{"n_layer": 11, "n_kv_head": 1, "vocab_size": 2048, "norm": "rmsnorm", "qk_norm": false, "tie_embeddings": false, "init_std_down": 0.0477, "schedule": "wsd", "decay_shape": "square", "seq_len": 512}
Each number is 200 + 40 x the weight over the matrix's rms, rounded and kept within 0 to 999. Layers, rows and columns count from 0.

# layer 5 MLP gate, 576x224, rms 0.0477, rows 420-491, columns 64-95
177,228,138,281,233,123,286,240,186,254,174,210,173,225,195,158,148,271,208,217,180,174,191,165,163,247,219,169,224,204,198,225
171,152,249,219,173,221,214,221,156,192,234,229,229,198,211,212,166,236,167,191,181,244,187,269,112,223,212,213,133,168,70,139
208,168,236,268,159,204,211,187,165,185,230,225,206,221,209,207,203,201,246,190,153,168,169,259,160,176,229,146,214,205,137,137
121,261,209,169,286,210,217,191,221,208,174,258,204,138,192,195,222,186,150,142,164,263,257,126,181,180,231,240,178,161,200,202
244,238,247,138,297,228,238,186,181,152,260,181,147,207,216,203,311,207,242,230,213,211,198,202,97,167,155,214,193,157,259,184
165,169,211,133,220,186,237,214,218,166,190,185,159,181,218,167,192,259,246,248,255,220,239,174,177,156,142,176,170,229,183,213
187,203,205,198,205,121,191,205,144,230,225,180,208,227,94,200,181,214,141,199,149,237,192,149,195,220,204,237,175,204,236,170
227,175,214,229,241,262,174,201,181,229,169,166,183,199,131,178,194,277,251,155,192,208,190,131,177,159,245,253,141,217,135,181
179,142,221,125,253,182,219,250,154,220,237,216,242,222,146,161,232,219,175,209,209,188,243,230,153,265,169,228,199,248,224,193
261,255,161,224,247,193,190,165,220,93,207,274,186,279,170,133,199,194,195,248,142,158,215,229,238,202,232,203,230,158,227,185
222,231,215,207,160,116,245,160,166,155,186,173,195,227,176,192,208,210,224,204,144,233,207,142,219,195,218,113,133,154,100,200
167,202,202,163,205,152,233,229,190,172,220,226,117,205,245,203,170,211,213,190,223,192,171,155,152,231,195,158,231,206,143,220
262,243,123,267,167,214,124,204,230,125,209,208,189,146,262,266,152,214,161,223,222,155,137,179,118,235,222,238,259,138,198,189
311,207,208,194,278,178,233,145,199,261,182,204,269,199,144,158,168,126,228,229,189,154,237,259,188,131,183,161,220,141,247,226
248,263,230,211,235,214,244,193,172,246,141,141,141,169,247,224,118,224,215,230,167,237,174,217,193,171,256,213,220,288,195,248
196,154,186,208,190,198,225,156,211,192,220,152,254,224,222,235,157,192,196,171,194,136,155,200,146,168,173,259,191,225,139,278
207,196,197,170,235,203,128,121,220,215,198,93,183,160,165,197,224,246,243,198,184,206,138,142,278,162,228,228,232,217,212,182
202,269,196,129,206,191,167,176,214,173,191,281,151,240,130,197,160,206,132,288,131,121,191,208,183,223,212,192,205,224,203,182
141,242,242,134,176,172,215,180,144,226,235,250,215,201,210,215,257,206,191,259,186,158,144,112,172,181,208,192,166,172,188,233
173,202,174,261,248,248,250,150,231,189,173,174,226,253,238,229,171,159,223,165,171,148,198,212,165,210,145,242,197,237,101,223
173,152,191,225,200,174,188,204,168,71,157,163,167,250,233,228,197,234,220,193,210,148,182,194,175,198,207,211,259,158,155,241
221,274,213,195,257,162,256,287,118,200,208,209,118,235,256,177,192,200,186,215,172,252,270,214,229,267,285,153,210,177,134,197
199,169,238,155,104,187,275,266,195,204,199,185,186,265,248,143,172,289,174,192,175,143,199,238,154,196,218,227,165,153,106,188
201,220,200,254,263,231,226,205,191,268,212,187,141,199,244,191,138,202,164,250,188,238,205,137,215,115,221,241,146,188,174,188
256,188,189,217,211,156,236,105,187,253,227,237,174,183,214,177,175,238,226,238,218,166,216,279,204,102,224,189,155,141,142,151
179,238,182,206,176,279,178,194,196,198,199,171,234,173,192,180,246,196,221,196,253,268,146,197,139,123,147,214,180,172,228,212
159,189,140,181,224,116,193,187,284,223,163,206,104,196,180,228,122,272,192,203,200,194,237,175,124,263,150,202,206,223,116,201
229,227,241,217,166,250,225,178,201,250,251,163,191,203,223,188,195,215,261,127,194,158,173,169,233,249,258,204,200,127,223,192
214,267,155,277,211,188,157,139,173,210,263,220,208,149,235,189,173,177,208,251,234,194,176,184,194,206,230,243,177,103,174,186
158,141,207,243,172,108,243,218,88,221,252,133,214,173,258,142,189,241,232,219,174,183,244,193,169,187,244,160,168,204,149,148
143,228,188,140,192,210,234,157,209,164,178,204,127,224,227,199,205,211,263,206,191,124,273,173,198,156,283,276,234,225,188,228
207,130,180,151,257,219,214,172,96,145,203,192,175,177,123,258,225,144,242,189,149,223,195,160,166,128,150,238,208,150,200,185
207,340,274,131,250,233,183,210,182,146,183,219,148,211,257,217,177,195,199,211,157,161,148,162,188,170,219,163,139,187,219,175
209,203,217,189,223,229,224,194,181,169,182,165,182,203,176,180,225,156,119,161,179,161,179,203,160,153,173,163,216,77,215,214
277,227,187,218,190,158,196,186,102,225,238,179,192,106,236,229,310,240,223,245,152,214,162,232,237,216,203,174,187,157,213,209
237,209,186,133,163,238,149,240,190,170,137,258,185,216,142,163,291,188,177,143,219,220,176,210,103,230,238,167,222,221,202,174
156,233,181,231,220,205,243,179,198,188,200,187,222,193,160,213,255,188,235,250,225,146,111,262,224,272,168,177,254,209,174,148
188,264,178,193,145,175,210,250,177,170,205,198,157,254,222,229,268,207,196,230,250,180,229,191,100,148,196,230,226,143,198,112
152,142,214,207,179,136,180,166,273,280,250,201,165,227,176,209,233,162,175,189,233,160,245,194,173,244,172,234,206,148,233,214
177,200,201,188,146,240,198,168,153,171,242,200,221,194,214,193,213,235,150,192,203,196,201,172,208,122,173,149,157,177,151,175
269,175,235,92,135,175,203,213,189,251,195,151,239,199,150,292,233,220,174,263,176,187,255,158,244,167,169,229,225,177,223,224
190,163,243,169,245,238,199,176,187,240,232,150,199,235,176,147,138,134,140,212,247,183,231,235,202,175,286,228,222,176,159,213
242,189,185,169,261,269,124,195,196,219,189,205,255,213,211,174,165,236,152,181,259,62,203,149,112,226,225,288,214,223,188,139
219,165,242,247,244,243,194,264,159,153,267,243,286,184,133,226,137,220,227,181,253,166,197,284,187,179,204,205,218,141,147,157
186,242,168,231,173,206,165,182,159,227,217,224,243,174,220,161,212,197,265,162,192,158,152,161,294,199,160,248,137,171,156,154
204,230,254,209,215,181,178,151,167,228,197,175,245,177,132,239,208,205,211,202,264,155,234,123,128,197,167,217,234,185,58,256
221,273,240,198,187,131,253,190,144,206,224,200,225,165,203,203,210,222,240,115,247,135,176,206,165,131,228,180,146,231,231,199
216,171,263,161,203,208,228,184,173,236,129,241,276,179,188,213,140,190,179,145,195,166,168,239,167,155,171,175,172,144,219,169
205,165,150,115,172,163,212,190,130,193,173,313,177,245,155,184,170,151,193,186,179,152,175,193,201,167,240,162,236,155,183,191
180,181,233,164,221,159,181,169,187,220,244,214,206,190,222,238,196,267,196,237,114,235,136,260,224,178,160,252,144,225,220,224
210,240,223,210,231,135,243,182,209,236,264,230,277,171,231,238,173,207,209,145,226,216,189,233,200,190,162,190,220,263,142,177
224,302,156,210,189,177,201,230,206,169,226,197,203,201,213,207,242,216,278,197,182,207,168,292,162,245,188,251,193,195,155,164
203,189,276,272,168,188,126,210,207,120,129,194,240,274,168,198,171,269,143,241,149,206,224,214,170,192,231,229,146,253,131,172
216,251,126,129,131,203,262,243,164,211,153,131,191,173,178,216,189,175,211,203,137,152,236,161,116,192,228,210,182,226,195,161
188,244,226,202,156,190,260,153,219,281,245,267,179,181,184,182,171,180,215,201,96,215,236,193,246,189,252,120,218,248,171,184
257,143,224,201,170,202,201,227,197,182,249,244,251,199,220,247,283,202,97,199,182,195,117,207,256,263,220,211,229,178,231,184
210,260,137,176,316,242,173,249,165,279,225,189,152,183,218,217,270,204,227,216,179,174,265,192,158,181,182,226,154,215,93,222
180,211,152,212,155,203,191,146,173,312,191,194,222,173,237,190,211,247,191,155,207,154,227,143,203,125,185,256,181,193,249,269
196,232,269,199,203,147,264,243,241,201,239,174,254,173,275,129,156,239,226,182,238,172,176,211,234,197,231,195,165,164,137,252
216,186,194,167,206,144,228,157,137,207,237,175,166,172,236,148,228,247,213,129,212,169,268,131,154,165,173,234,238,192,149,217
291,240,210,216,173,189,230,203,197,205,225,122,154,172,131,208,271,246,203,270,221,222,99,127,189,221,225,181,196,148,197,224
183,237,255,222,235,161,212,218,225,202,118,207,211,187,240,260,262,184,153,117,211,183,198,160,218,163,233,191,180,221,204,144
238,152,260,158,213,157,290,260,134,139,252,222,217,183,133,162,170,233,212,215,108,216,228,259,216,190,225,206,151,220,208,172
148,139,207,173,246,180,192,231,181,271,187,241,212,219,194,200,134,196,170,236,186,224,202,137,192,172,219,238,118,221,178,229
217,155,212,165,196,170,161,155,227,263,210,229,259,195,228,189,178,252,176,138,288,190,184,253,129,139,134,186,211,209,176,190
160,215,181,218,176,213,224,246,196,183,210,223,144,252,245,167,242,221,204,175,175,208,215,172,190,211,247,277,203,154,184,180
117,218,184,176,242,99,182,255,212,212,220,337,168,236,178,196,174,204,186,174,125,159,181,203,252,181,175,233,239,165,178,179
220,207,173,57,237,147,192,243,176,169,155,168,263,210,240,153,252,179,251,216,228,171,248,170,196,190,200,173,214,169,198,244
230,188,228,207,141,219,245,181,169,218,155,191,213,185,220,92,245,124,128,229,186,224,131,191,255,196,181,227,159,166,230,268
145,191,182,211,100,227,241,248,204,252,184,197,194,248,222,228,212,214,212,200,195,160,163,211,217,216,162,188,182,213,258,150
182,259,228,198,122,165,170,158,166,189,154,147,220,115,236,187,209,176,210,213,187,237,237,190,187,220,217,229,148,165,179,143
210,214,183,147,192,296,208,150,190,221,285,222,199,176,157,243,157,116,200,223,155,206,217,139,220,186,237,147,157,231,165,202
# layer 5 MLP up, 576x224, rms 0.0477, rows 420-490, columns 64-95
201,179,158,251,267,164,220,250,247,187,169,188,213,146,190,188,230,189,209,216,145,210,237,272,206,172,166,208,215,239,223,201
180,252,166,156,203,225,204,286,195,175,193,218,200,197,242,181,252,268,182,147,319,159,233,173,212,192,145,187,184,245,188,176
284,173,198,260,162,147,207,117,144,138,219,240,178,140,219,199,216,240,191,246,180,243,217,221,222,168,199,152,207,275,171,202
236,221,175,227,174,156,158,204,214,259,220,223,178,225,197,253,197,209,252,244,208,167,193,197,250,202,200,226,244,273,246,167
212,233,185,247,197,159,263,280,252,210,191,212,166,180,221,207,177,210,277,167,248,237,265,201,203,177,280,197,182,296,186,231
213,151,236,166,246,209,207,214,192,218,202,205,196,181,215,248,241,144,181,178,218,118,136,180,144,240,141,228,215,170,160,187
200,210,215,236,251,199,187,158,225,121,209,201,137,188,151,180,170,244,201,175,294,256,308,180,81,230,183,232,136,263,235,173
222,189,145,201,214,154,198,165,204,286,253,228,179,167,121,209,182,215,177,163,200,249,196,250,203,216,238,156,166,190,176,257
193,166,182,176,183,262,176,236,111,163,193,196,128,127,231,283,238,227,210,206,181,172,308,192,151,168,177,139,172,218,217,254
218,266,187,165,219,178,155,198,77,187,238,112,297,271,207,165,133,239,167,187,177,189,240,167,205,212,184,217,193,187,262,174
220,223,214,116,155,190,194,238,267,201,212,242,219,171,261,200,146,177,223,234,209,204,208,144,208,189,133,175,113,233,222,177
175,202,246,159,133,155,203,202,176,181,117,190,180,152,193,207,198,220,136,255,141,212,199,242,256,208,240,297,164,221,188,226
174,293,177,226,260,190,258,242,167,189,189,203,208,220,291,203,260,224,239,254,225,193,218,152,204,260,210,217,262,212,194,203
142,288,163,204,191,220,197,214,190,174,244,203,205,220,217,193,234,276,200,176,230,277,220,231,214,160,188,254,248,287,185,127
197,247,161,231,163,160,143,226,233,210,229,162,178,239,184,156,247,203,139,165,299,153,179,185,209,145,197,169,177,226,229,223
295,201,197,189,204,208,104,178,181,189,206,176,110,171,220,245,152,268,230,199,249,265,140,178,218,149,157,177,247,244,175,240
210,182,190,180,179,211,245,156,202,202,113,243,187,279,260,240,157,210,183,253,189,88,249,247,232,240,180,249,162,223,288,138
208,229,200,183,193,151,235,125,218,179,170,218,270,269,139,200,197,174,174,180,183,191,145,181,218,194,249,191,156,82,226,197
226,166,323,201,135,227,240,214,155,176,217,216,137,195,223,205,200,149,171,237,192,148,139,176,177,237,249,244,236,206,219,211
176,139,208,159,163,205,181,174,196,214,236,288,150,192,176,181,212,195,172,186,205,195,201,234,188,147,192,268,141,193,235,138
203,213,219,273,235,270,163,216,241,211,183,272,202,226,264,150,144,164,177,225,342,182,190,170,169,189,217,241,272,152,173,184
246,219,211,199,269,200,159,161,220,187,119,207,166,231,165,306,165,225,235,213,179,250,220,191,203,190,165,262,231,224,150,266
210,171,279,199,112,116,209,273,198,212,219,237,150,221,207,155,227,217,193,167,208,221,261,236,164,265,212,175,104,177,113,185
194,241,208,188,134,172,155,154,217,191,172,205,139,175,180,183,195,222,142,169,195,123,255,233,187,211,210,192,131,136,178,193
167,173,197,194,105,209,231,216,207,181,267,166,161,179,179,267,203,129,186,255,120,131,216,187,167,130,203,266,216,198,223,215
192,133,205,197,191,164,237,250,210,171,253,258,168,196,194,192,262,250,197,227,216,161,202,218,221,189,255,250,225,279,212,162
131,133,235,214,145,234,226,216,204,233,204,175,226,259,144,202,184,187,251,198,206,196,175,122,165,193,263,270,252,202,138,169
171,217,223,147,282,204,114,214,194,189,219,197,128,218,247,207,270,196,206,236,168,208,211,233,185,205,264,180,203,218,185,198
242,180,165,226,172,179,230,87,97,193,249,167,209,133,251,144,214,171,204,255,116,222,193,212,224,189,177,251,225,126,201,178
179,185,216,137,162,263,248,271,221,218,146,238,113,186,227,170,197,173,251,234,205,183,218,189,197,273,303,224,107,228,229,155
197,215,156,256,211,247,190,234,209,226,258,232,133,208,227,143,167,310,208,206,165,222,253,236,200,290,157,258,235,206,167,176
220,255,227,174,169,147,169,218,272,184,177,247,165,231,234,260,251,197,263,270,158,172,156,213,208,141,275,231,210,162,247,230
213,244,196,180,198,266,201,215,169,222,188,147,208,260,259,96,187,84,171,170,224,219,142,169,178,252,159,232,191,210,219,182
224,188,167,191,228,199,197,148,181,101,143,239,215,219,212,186,148,176,186,225,149,171,209,241,216,195,277,243,243,195,194,206
135,124,285,144,232,191,219,179,216,203,267,177,218,226,163,155,193,177,218,204,176,250,150,231,195,149,137,165,218,276,147,163
141,267,179,214,205,259,229,247,209,225,175,154,185,247,177,221,153,206,300,247,140,221,193,184,168,131,224,245,207,246,176,221
190,247,178,213,158,209,215,182,182,157,228,250,197,175,198,186,218,190,147,118,234,204,261,274,191,277,224,266,200,227,193,164
157,210,152,169,225,235,201,298,133,198,217,162,136,200,212,259,189,223,206,154,241,187,258,120,106,189,241,162,109,198,195,235
182,225,257,167,159,211,199,215,168,139,213,147,153,218,183,265,215,153,211,128,161,238,231,200,160,198,140,113,242,213,223,197
160,197,255,109,236,266,263,162,180,164,186,256,185,172,182,201,221,152,175,175,164,200,146,220,188,212,229,148,197,183,222,204
207,243,276,206,173,172,177,164,166,151,258,247,197,205,149,155,122,168,191,190,143,159,201,213,219,161,182,216,175,207,175,224
243,198,165,215,216,212,197,222,135,178,198,162,180,231,308,183,148,205,228,249,221,176,191,164,143,279,223,215,208,197,242,88
199,174,199,185,198,192,192,182,175,142,223,109,179,142,236,218,150,177,204,169,248,230,271,161,187,243,189,222,160,166,235,239
219,341,104,274,242,223,228,183,175,168,251,195,130,175,199,208,205,159,195,348,176,199,212,227,172,172,170,183,250,110,211,229
185,243,170,142,136,260,208,204,232,160,240,261,233,126,171,191,226,165,282,162,165,255,152,250,215,238,149,197,176,229,266,76
128,200,169,276,211,203,149,222,205,153,235,165,180,270,231,196,267,112,170,159,223,194,236,214,186,119,171,245,221,201,181,177
215,156,173,173,156,211,119,234,187,217,197,177,171,247,241,203,162,275,160,242,178,178,180,130,231,198,196,242,271,212,163,142
170,197,261,199,197,236,140,191,210,231,291,258,240,211,228,279,207,166,157,207,168,250,184,262,182,210,105,193,175,175,181,194
261,251,171,217,200,223,239,168,157,250,196,289,178,153,211,234,179,234,195,171,200,177,160,225,216,140,202,182,247,201,234,247
217,239,128,239,141,184,181,265,220,158,270,202,231,161,242,127,241,233,178,234,195,224,220,259,260,229,175,214,195,155,282,222
221,159,201,234,115,253,151,250,244,174,190,217,188,165,155,216,230,247,165,199,227,182,159,276,182,218,179,132,209,129,193,187
212,183,291,246,188,131,198,139,260,197,246,211,210,219,201,241,219,248,219,241,201,139,211,296,155,243,184,234,191,217,210,109
219,238,168,201,217,251,237,179,183,186,200,227,188,249,123,231,249,147,183,136,224,244,189,136,226,209,220,254,193,163,249,237
149,223,192,212,244,241,216,190,270,231,207,257,184,281,255,226,169,174,118,235,211,238,200,192,163,201,152,203,230,218,223,207
157,204,258,170,227,153,138,154,178,214,305,188,203,154,173,127,242,216,184,181,200,230,224,181,231,141,213,205,200,244,148,159
135,224,228,203,175,142,172,283,210,197,231,101,228,255,268,207,190,265,166,231,131,191,89,168,236,293,222,266,215,173,206,208
149,115,206,200,143,147,211,169,165,189,154,218,189,150,118,205,187,212,189,153,211,175,207,207,160,165,175,222,133,218,178,237
191,214,170,202,193,168,247,243,183,198,146,140,202,161,130,210,192,229,294,245,273,157,215,152,153,235,180,252,232,171,196,218
211,184,151,185,196,236,215,179,246,201,172,173,187,190,156,216,212,199,278,249,210,150,222,187,150,172,183,118,166,246,193,212
221,140,279,166,239,213,193,181,249,206,205,267,191,153,237,259,109,161,242,264,208,188,213,255,187,199,228,152,231,156,228,261
235,204,216,196,260,190,182,164,241,179,178,280,151,215,139,148,275,140,228,239,227,208,163,186,132,211,156,164,184,238,216,184
239,222,201,160,190,203,203,159,150,264,175,139,217,146,257,204,178,161,187,210,157,199,201,242,212,183,217,210,151,222,230,202
159,212,257,158,206,195,213,200,197,282,159,204,256,308,201,173,155,175,241,288,158,161,220,176,169,168,184,204,123,297,252,168
146,165,243,180,217,166,124,145,187,208,187,219,160,172,207,187,187,178,241,283,225,170,208,191,175,262,207,183,232,209,201,218
167,209,240,189,203,250,228,229,225,285,158,159,211,269,187,216,228,164,195,186,175,166,183,216,124,134,136,218,238,194,104,234
192,144,208,171,189,120,215,238,230,196,161,142,184,168,228,248,278,179,193,196,187,191,219,213,171,177,191,216,258,174,193,135
103,292,174,243,254,245,163,165,241,151,137,199,200,159,170,208,159,171,219,216,225,243,201,133,167,215,264,222,201,129,172,202
239,175,182,280,229,244,228,180,227,174,243,186,237,172,167,149,252,182,180,204,206,148,190,173,152,193,179,211,211,232,266,249
145,233,243,216,196,166,203,250,233,172,297,202,197,243,283,323,172,228,261,179,249,262,240,223,157,206,196,167,220,219,230,199
233,209,228,146,248,194,183,207,180,205,179,205,139,164,206,174,204,165,209,189,181,186,238,172,209,162,122,278,212,235,221,244
158,156,186,165,119,284,217,290,137,182,200,162,248,184,214,234,203,290,172,221,168,260,140,117,179,256,206,204,247,111,143,259
# layer 5 MLP down (transposed), 576x224, rms 0.0477, rows 420-490, columns 64-95
188,208,231,183,233,121,218,185,255,274,190,199,207,161,193,206,244,147,227,235,141,227,250,225,246,215,166,212,208,132,239,177
225,205,144,249,196,235,183,221,157,191,199,221,191,228,150,199,180,248,146,207,342,185,232,197,133,183,122,154,139,170,117,205
210,195,234,226,178,195,172,152,172,213,172,222,261,220,178,135,159,159,117,171,171,229,186,218,112,249,161,183,175,92,211,242
227,239,179,198,194,251,221,220,165,166,203,189,169,178,213,216,168,135,282,246,219,191,208,158,169,243,250,250,246,208,184,198
182,231,169,212,176,180,219,181,154,194,159,244,255,258,220,196,171,265,227,185,255,197,163,156,180,190,223,229,211,226,163,173
246,253,271,211,231,188,262,221,155,234,227,253,191,138,202,184,168,224,173,197,235,176,225,218,169,170,145,227,233,219,214,184
188,198,222,246,251,171,212,177,205,248,211,194,193,140,225,165,267,203,208,229,262,225,269,217,195,219,266,205,227,166,184,228
197,222,213,182,201,157,238,253,203,186,144,267,244,210,219,134,200,197,240,171,198,143,171,244,212,289,276,190,97,222,117,149
168,204,308,174,211,209,204,207,170,256,208,184,259,226,213,236,153,199,209,196,150,202,134,179,228,226,245,199,265,249,137,159
252,273,259,193,214,146,221,132,254,236,239,246,166,245,224,219,177,242,154,194,217,205,197,246,168,210,201,208,98,241,233,185
251,176,150,157,299,187,141,167,217,163,149,220,237,193,164,190,142,210,173,176,241,177,176,192,299,263,224,196,135,186,144,189
187,206,204,202,220,218,210,191,159,205,172,202,163,157,204,210,195,222,272,221,167,229,159,122,240,201,248,207,209,199,265,187
168,88,203,213,189,180,222,199,190,198,162,238,213,197,179,161,195,285,187,237,199,289,166,195,251,238,161,244,202,194,213,205
239,167,192,237,244,231,188,163,180,221,172,174,216,196,278,214,203,119,194,213,157,135,181,226,190,240,165,167,250,227,176,123
194,198,213,145,195,141,205,191,175,199,259,197,131,171,205,219,212,147,191,252,121,190,203,208,185,207,200,223,218,170,247,128
144,152,208,141,203,187,200,244,195,206,189,233,179,161,187,166,234,190,247,169,227,219,220,120,191,170,241,107,166,233,175,156
267,201,166,190,187,237,224,202,185,230,221,189,147,232,275,161,250,214,172,208,189,121,244,159,202,173,171,184,225,264,144,245
218,199,202,229,210,216,194,203,238,170,197,249,206,203,197,275,211,209,107,202,146,201,123,123,202,257,203,184,188,214,204,178
245,88,251,200,215,181,196,163,270,194,142,203,218,203,215,172,147,216,248,195,205,246,236,176,132,268,227,199,239,158,215,160
159,165,180,98,179,237,244,212,185,128,180,226,200,174,210,196,191,185,203,293,175,175,181,117,196,234,282,161,282,217,178,165
235,147,174,270,247,209,168,185,183,161,216,193,188,277,183,152,221,175,170,171,205,158,210,264,196,235,174,253,259,116,98,156
206,223,286,225,243,198,163,209,185,171,210,168,196,216,216,186,248,207,191,238,275,164,108,213,198,218,191,193,182,211,178,148
206,122,230,203,212,231,155,150,212,205,203,234,217,235,168,188,157,248,251,150,155,161,236,221,238,194,146,252,121,151,213,209
175,134,182,223,246,262,176,191,265,200,226,247,188,232,148,208,241,193,217,179,174,255,147,204,205,226,172,132,201,234,130,193
234,243,242,193,249,215,199,152,166,208,199,150,184,212,207,210,319,232,212,198,196,145,180,254,168,213,283,218,167,263,116,215
132,167,252,312,222,184,215,185,176,164,225,166,204,198,220,256,197,195,106,197,184,241,166,159,195,213,194,246,160,223,145,171
272,196,168,209,184,228,204,194,228,183,141,257,218,193,231,167,232,173,239,166,249,185,231,172,213,226,190,219,266,164,183,200
95,136,178,225,168,235,216,162,241,217,145,155,193,240,216,191,152,130,223,212,165,200,207,228,244,198,196,130,201,240,243,173
219,149,184,125,249,177,190,217,176,222,131,177,242,274,122,215,227,160,237,218,142,206,236,193,205,171,212,221,186,257,205,165
252,224,228,187,220,239,249,178,207,116,188,192,146,189,175,221,259,168,169,225,186,182,170,197,154,216,191,160,265,126,292,288
205,151,139,186,200,186,144,194,181,208,213,152,139,255,256,217,202,168,221,158,228,267,148,188,174,238,239,241,191,181,185,122
219,204,203,147,201,179,225,184,153,211,62,232,212,239,151,194,150,174,236,184,208,187,203,225,226,193,143,215,136,220,196,144
212,223,216,168,194,210,179,226,229,188,279,283,213,150,197,156,173,267,190,232,163,222,139,130,164,193,237,129,177,223,192,123
182,227,218,161,133,202,171,240,187,126,147,223,246,186,224,202,191,220,173,225,207,180,172,205,169,215,200,131,301,239,204,164
244,150,161,210,202,144,212,229,112,223,243,211,202,230,187,175,194,194,182,219,187,225,303,230,202,167,227,245,202,199,139,165
191,177,184,301,217,180,200,200,185,251,240,182,166,149,256,230,180,184,206,244,276,166,270,154,144,203,123,230,201,195,230,230
226,242,236,153,162,125,200,177,268,211,161,156,175,247,233,141,135,220,223,144,211,251,193,228,236,123,244,266,273,167,187,218
206,211,206,204,231,253,193,220,194,163,212,169,232,160,199,162,169,213,161,215,208,213,219,134,222,246,240,167,139,169,192,191
179,185,151,145,132,241,217,264,208,113,198,179,177,246,281,234,213,169,202,226,162,131,213,246,248,217,264,148,143,272,180,179
191,261,175,135,234,189,177,239,268,167,174,149,249,178,195,185,199,134,225,162,264,232,234,226,103,263,301,207,224,252,125,154
171,168,258,215,205,219,162,232,255,227,168,271,227,271,201,114,165,183,191,213,154,217,196,178,209,182,293,198,294,184,160,243
206,138,188,185,171,156,203,282,205,192,199,208,144,181,266,267,173,205,187,338,186,136,173,193,198,196,210,223,193,189,181,206
234,192,233,174,150,186,174,192,163,192,175,208,205,185,237,187,160,211,209,232,158,221,209,215,240,175,206,194,129,162,277,255
261,166,204,241,203,161,232,165,235,231,231,198,189,220,181,175,171,117,176,141,213,226,229,233,102,246,129,143,212,184,111,177
103,239,154,204,244,144,211,232,132,211,208,254,236,134,147,167,203,198,244,250,177,219,136,216,180,214,116,179,221,168,280,184
200,198,260,218,113,221,154,152,217,158,194,160,244,270,187,218,246,206,158,198,200,200,228,162,270,134,253,232,263,213,198,157
200,219,205,139,211,181,160,199,137,248,239,166,201,214,201,243,204,207,173,190,175,120,159,158,237,164,174,167,169,231,189,218
186,216,256,218,160,213,201,149,240,211,171,232,150,209,259,167,262,231,184,203,197,227,152,257,178,214,141,228,233,172,269,157
227,166,216,279,173,180,166,285,212,224,189,119,127,122,172,178,230,202,233,166,202,166,189,267,183,184,165,130,85,252,189,189
164,188,167,255,182,181,183,116,202,195,159,214,236,250,240,304,220,257,158,170,214,189,224,230,194,209,228,194,275,237,190,192
227,175,129,200,186,244,141,170,168,143,241,220,217,248,199,198,179,153,177,276,214,201,202,189,202,249,175,207,264,138,207,192
198,258,152,191,214,281,204,242,153,213,175,159,149,208,224,248,243,213,242,197,171,228,229,188,192,198,186,260,204,220,138,230
120,252,252,265,250,218,264,223,150,258,182,129,153,146,194,146,271,157,231,199,203,196,238,238,224,156,96,190,248,216,214,184
182,202,233,201,203,231,158,197,183,175,185,211,182,190,120,228,269,199,124,83,192,230,192,235,191,179,215,111,231,232,195,204
203,275,237,230,183,210,254,180,195,223,181,198,198,140,201,219,197,163,206,171,251,191,177,163,193,179,259,208,135,170,142,186
180,147,165,254,247,260,252,194,176,169,196,253,209,230,179,185,189,159,208,190,174,181,238,206,221,201,153,185,235,190,167,165
228,208,181,183,250,156,230,167,155,253,253,246,174,212,212,154,209,202,169,134,195,268,183,212,170,140,191,292,203,187,218,208
260,265,199,160,210,229,261,230,263,114,261,99,215,173,197,208,249,215,115,239,221,207,243,241,205,226,196,194,218,193,118,173
203,170,193,179,205,167,196,215,218,156,234,239,190,205,153,203,258,183,178,178,191,183,146,226,216,238,216,185,238,145,244,163
286,212,272,205,129,244,261,189,216,250,156,252,209,194,284,139,122,221,211,219,249,129,192,188,169,175,236,220,133,188,165,237
235,211,272,193,152,134,254,174,184,202,206,153,200,229,218,185,175,116,210,255,172,182,249,275,216,201,242,227,166,199,177,173
182,155,185,210,140,180,197,176,196,233,232,146,232,238,226,213,200,178,260,81,233,221,265,194,195,148,231,164,274,181,165,237
206,224,256,235,172,176,164,211,143,213,251,229,215,244,226,222,146,289,162,200,113,146,202,189,204,149,176,194,256,212,243,266
228,183,141,233,247,226,221,198,253,162,196,199,198,267,103,239,192,206,138,192,276,196,165,222,203,207,230,229,212,222,270,231
215,251,277,157,242,213,258,139,208,195,168,216,181,119,188,186,165,166,187,144,225,190,246,125,225,133,218,239,144,200,160,196
203,229,208,271,104,234,136,205,219,236,202,200,212,214,150,162,235,175,250,129,227,219,139,193,236,214,223,193,200,231,180,226
176,194,185,185,151,197,201,231,255,181,156,152,166,201,188,175,204,181,275,224,237,266,245,183,199,181,279,178,163,231,157,259
258,166,268,256,208,164,227,221,209,189,256,232,259,190,270,224,175,249,189,182,184,197,180,161,184,229,218,166,279,215,219,215
234,201,225,180,229,97,142,184,143,227,223,192,227,146,222,151,237,227,179,139,251,257,163,285,212,211,171,257,240,220,268,178
208,180,210,159,228,208,212,155,152,188,162,160,180,263,195,189,216,261,152,147,181,240,272,272,155,166,198,195,234,189,236,259
254,186,221,201,99,216,216,213,218,214,256,227,141,195,174,203,173,209,112,198,100,241,195,191,164,193,138,264,273,194,208,159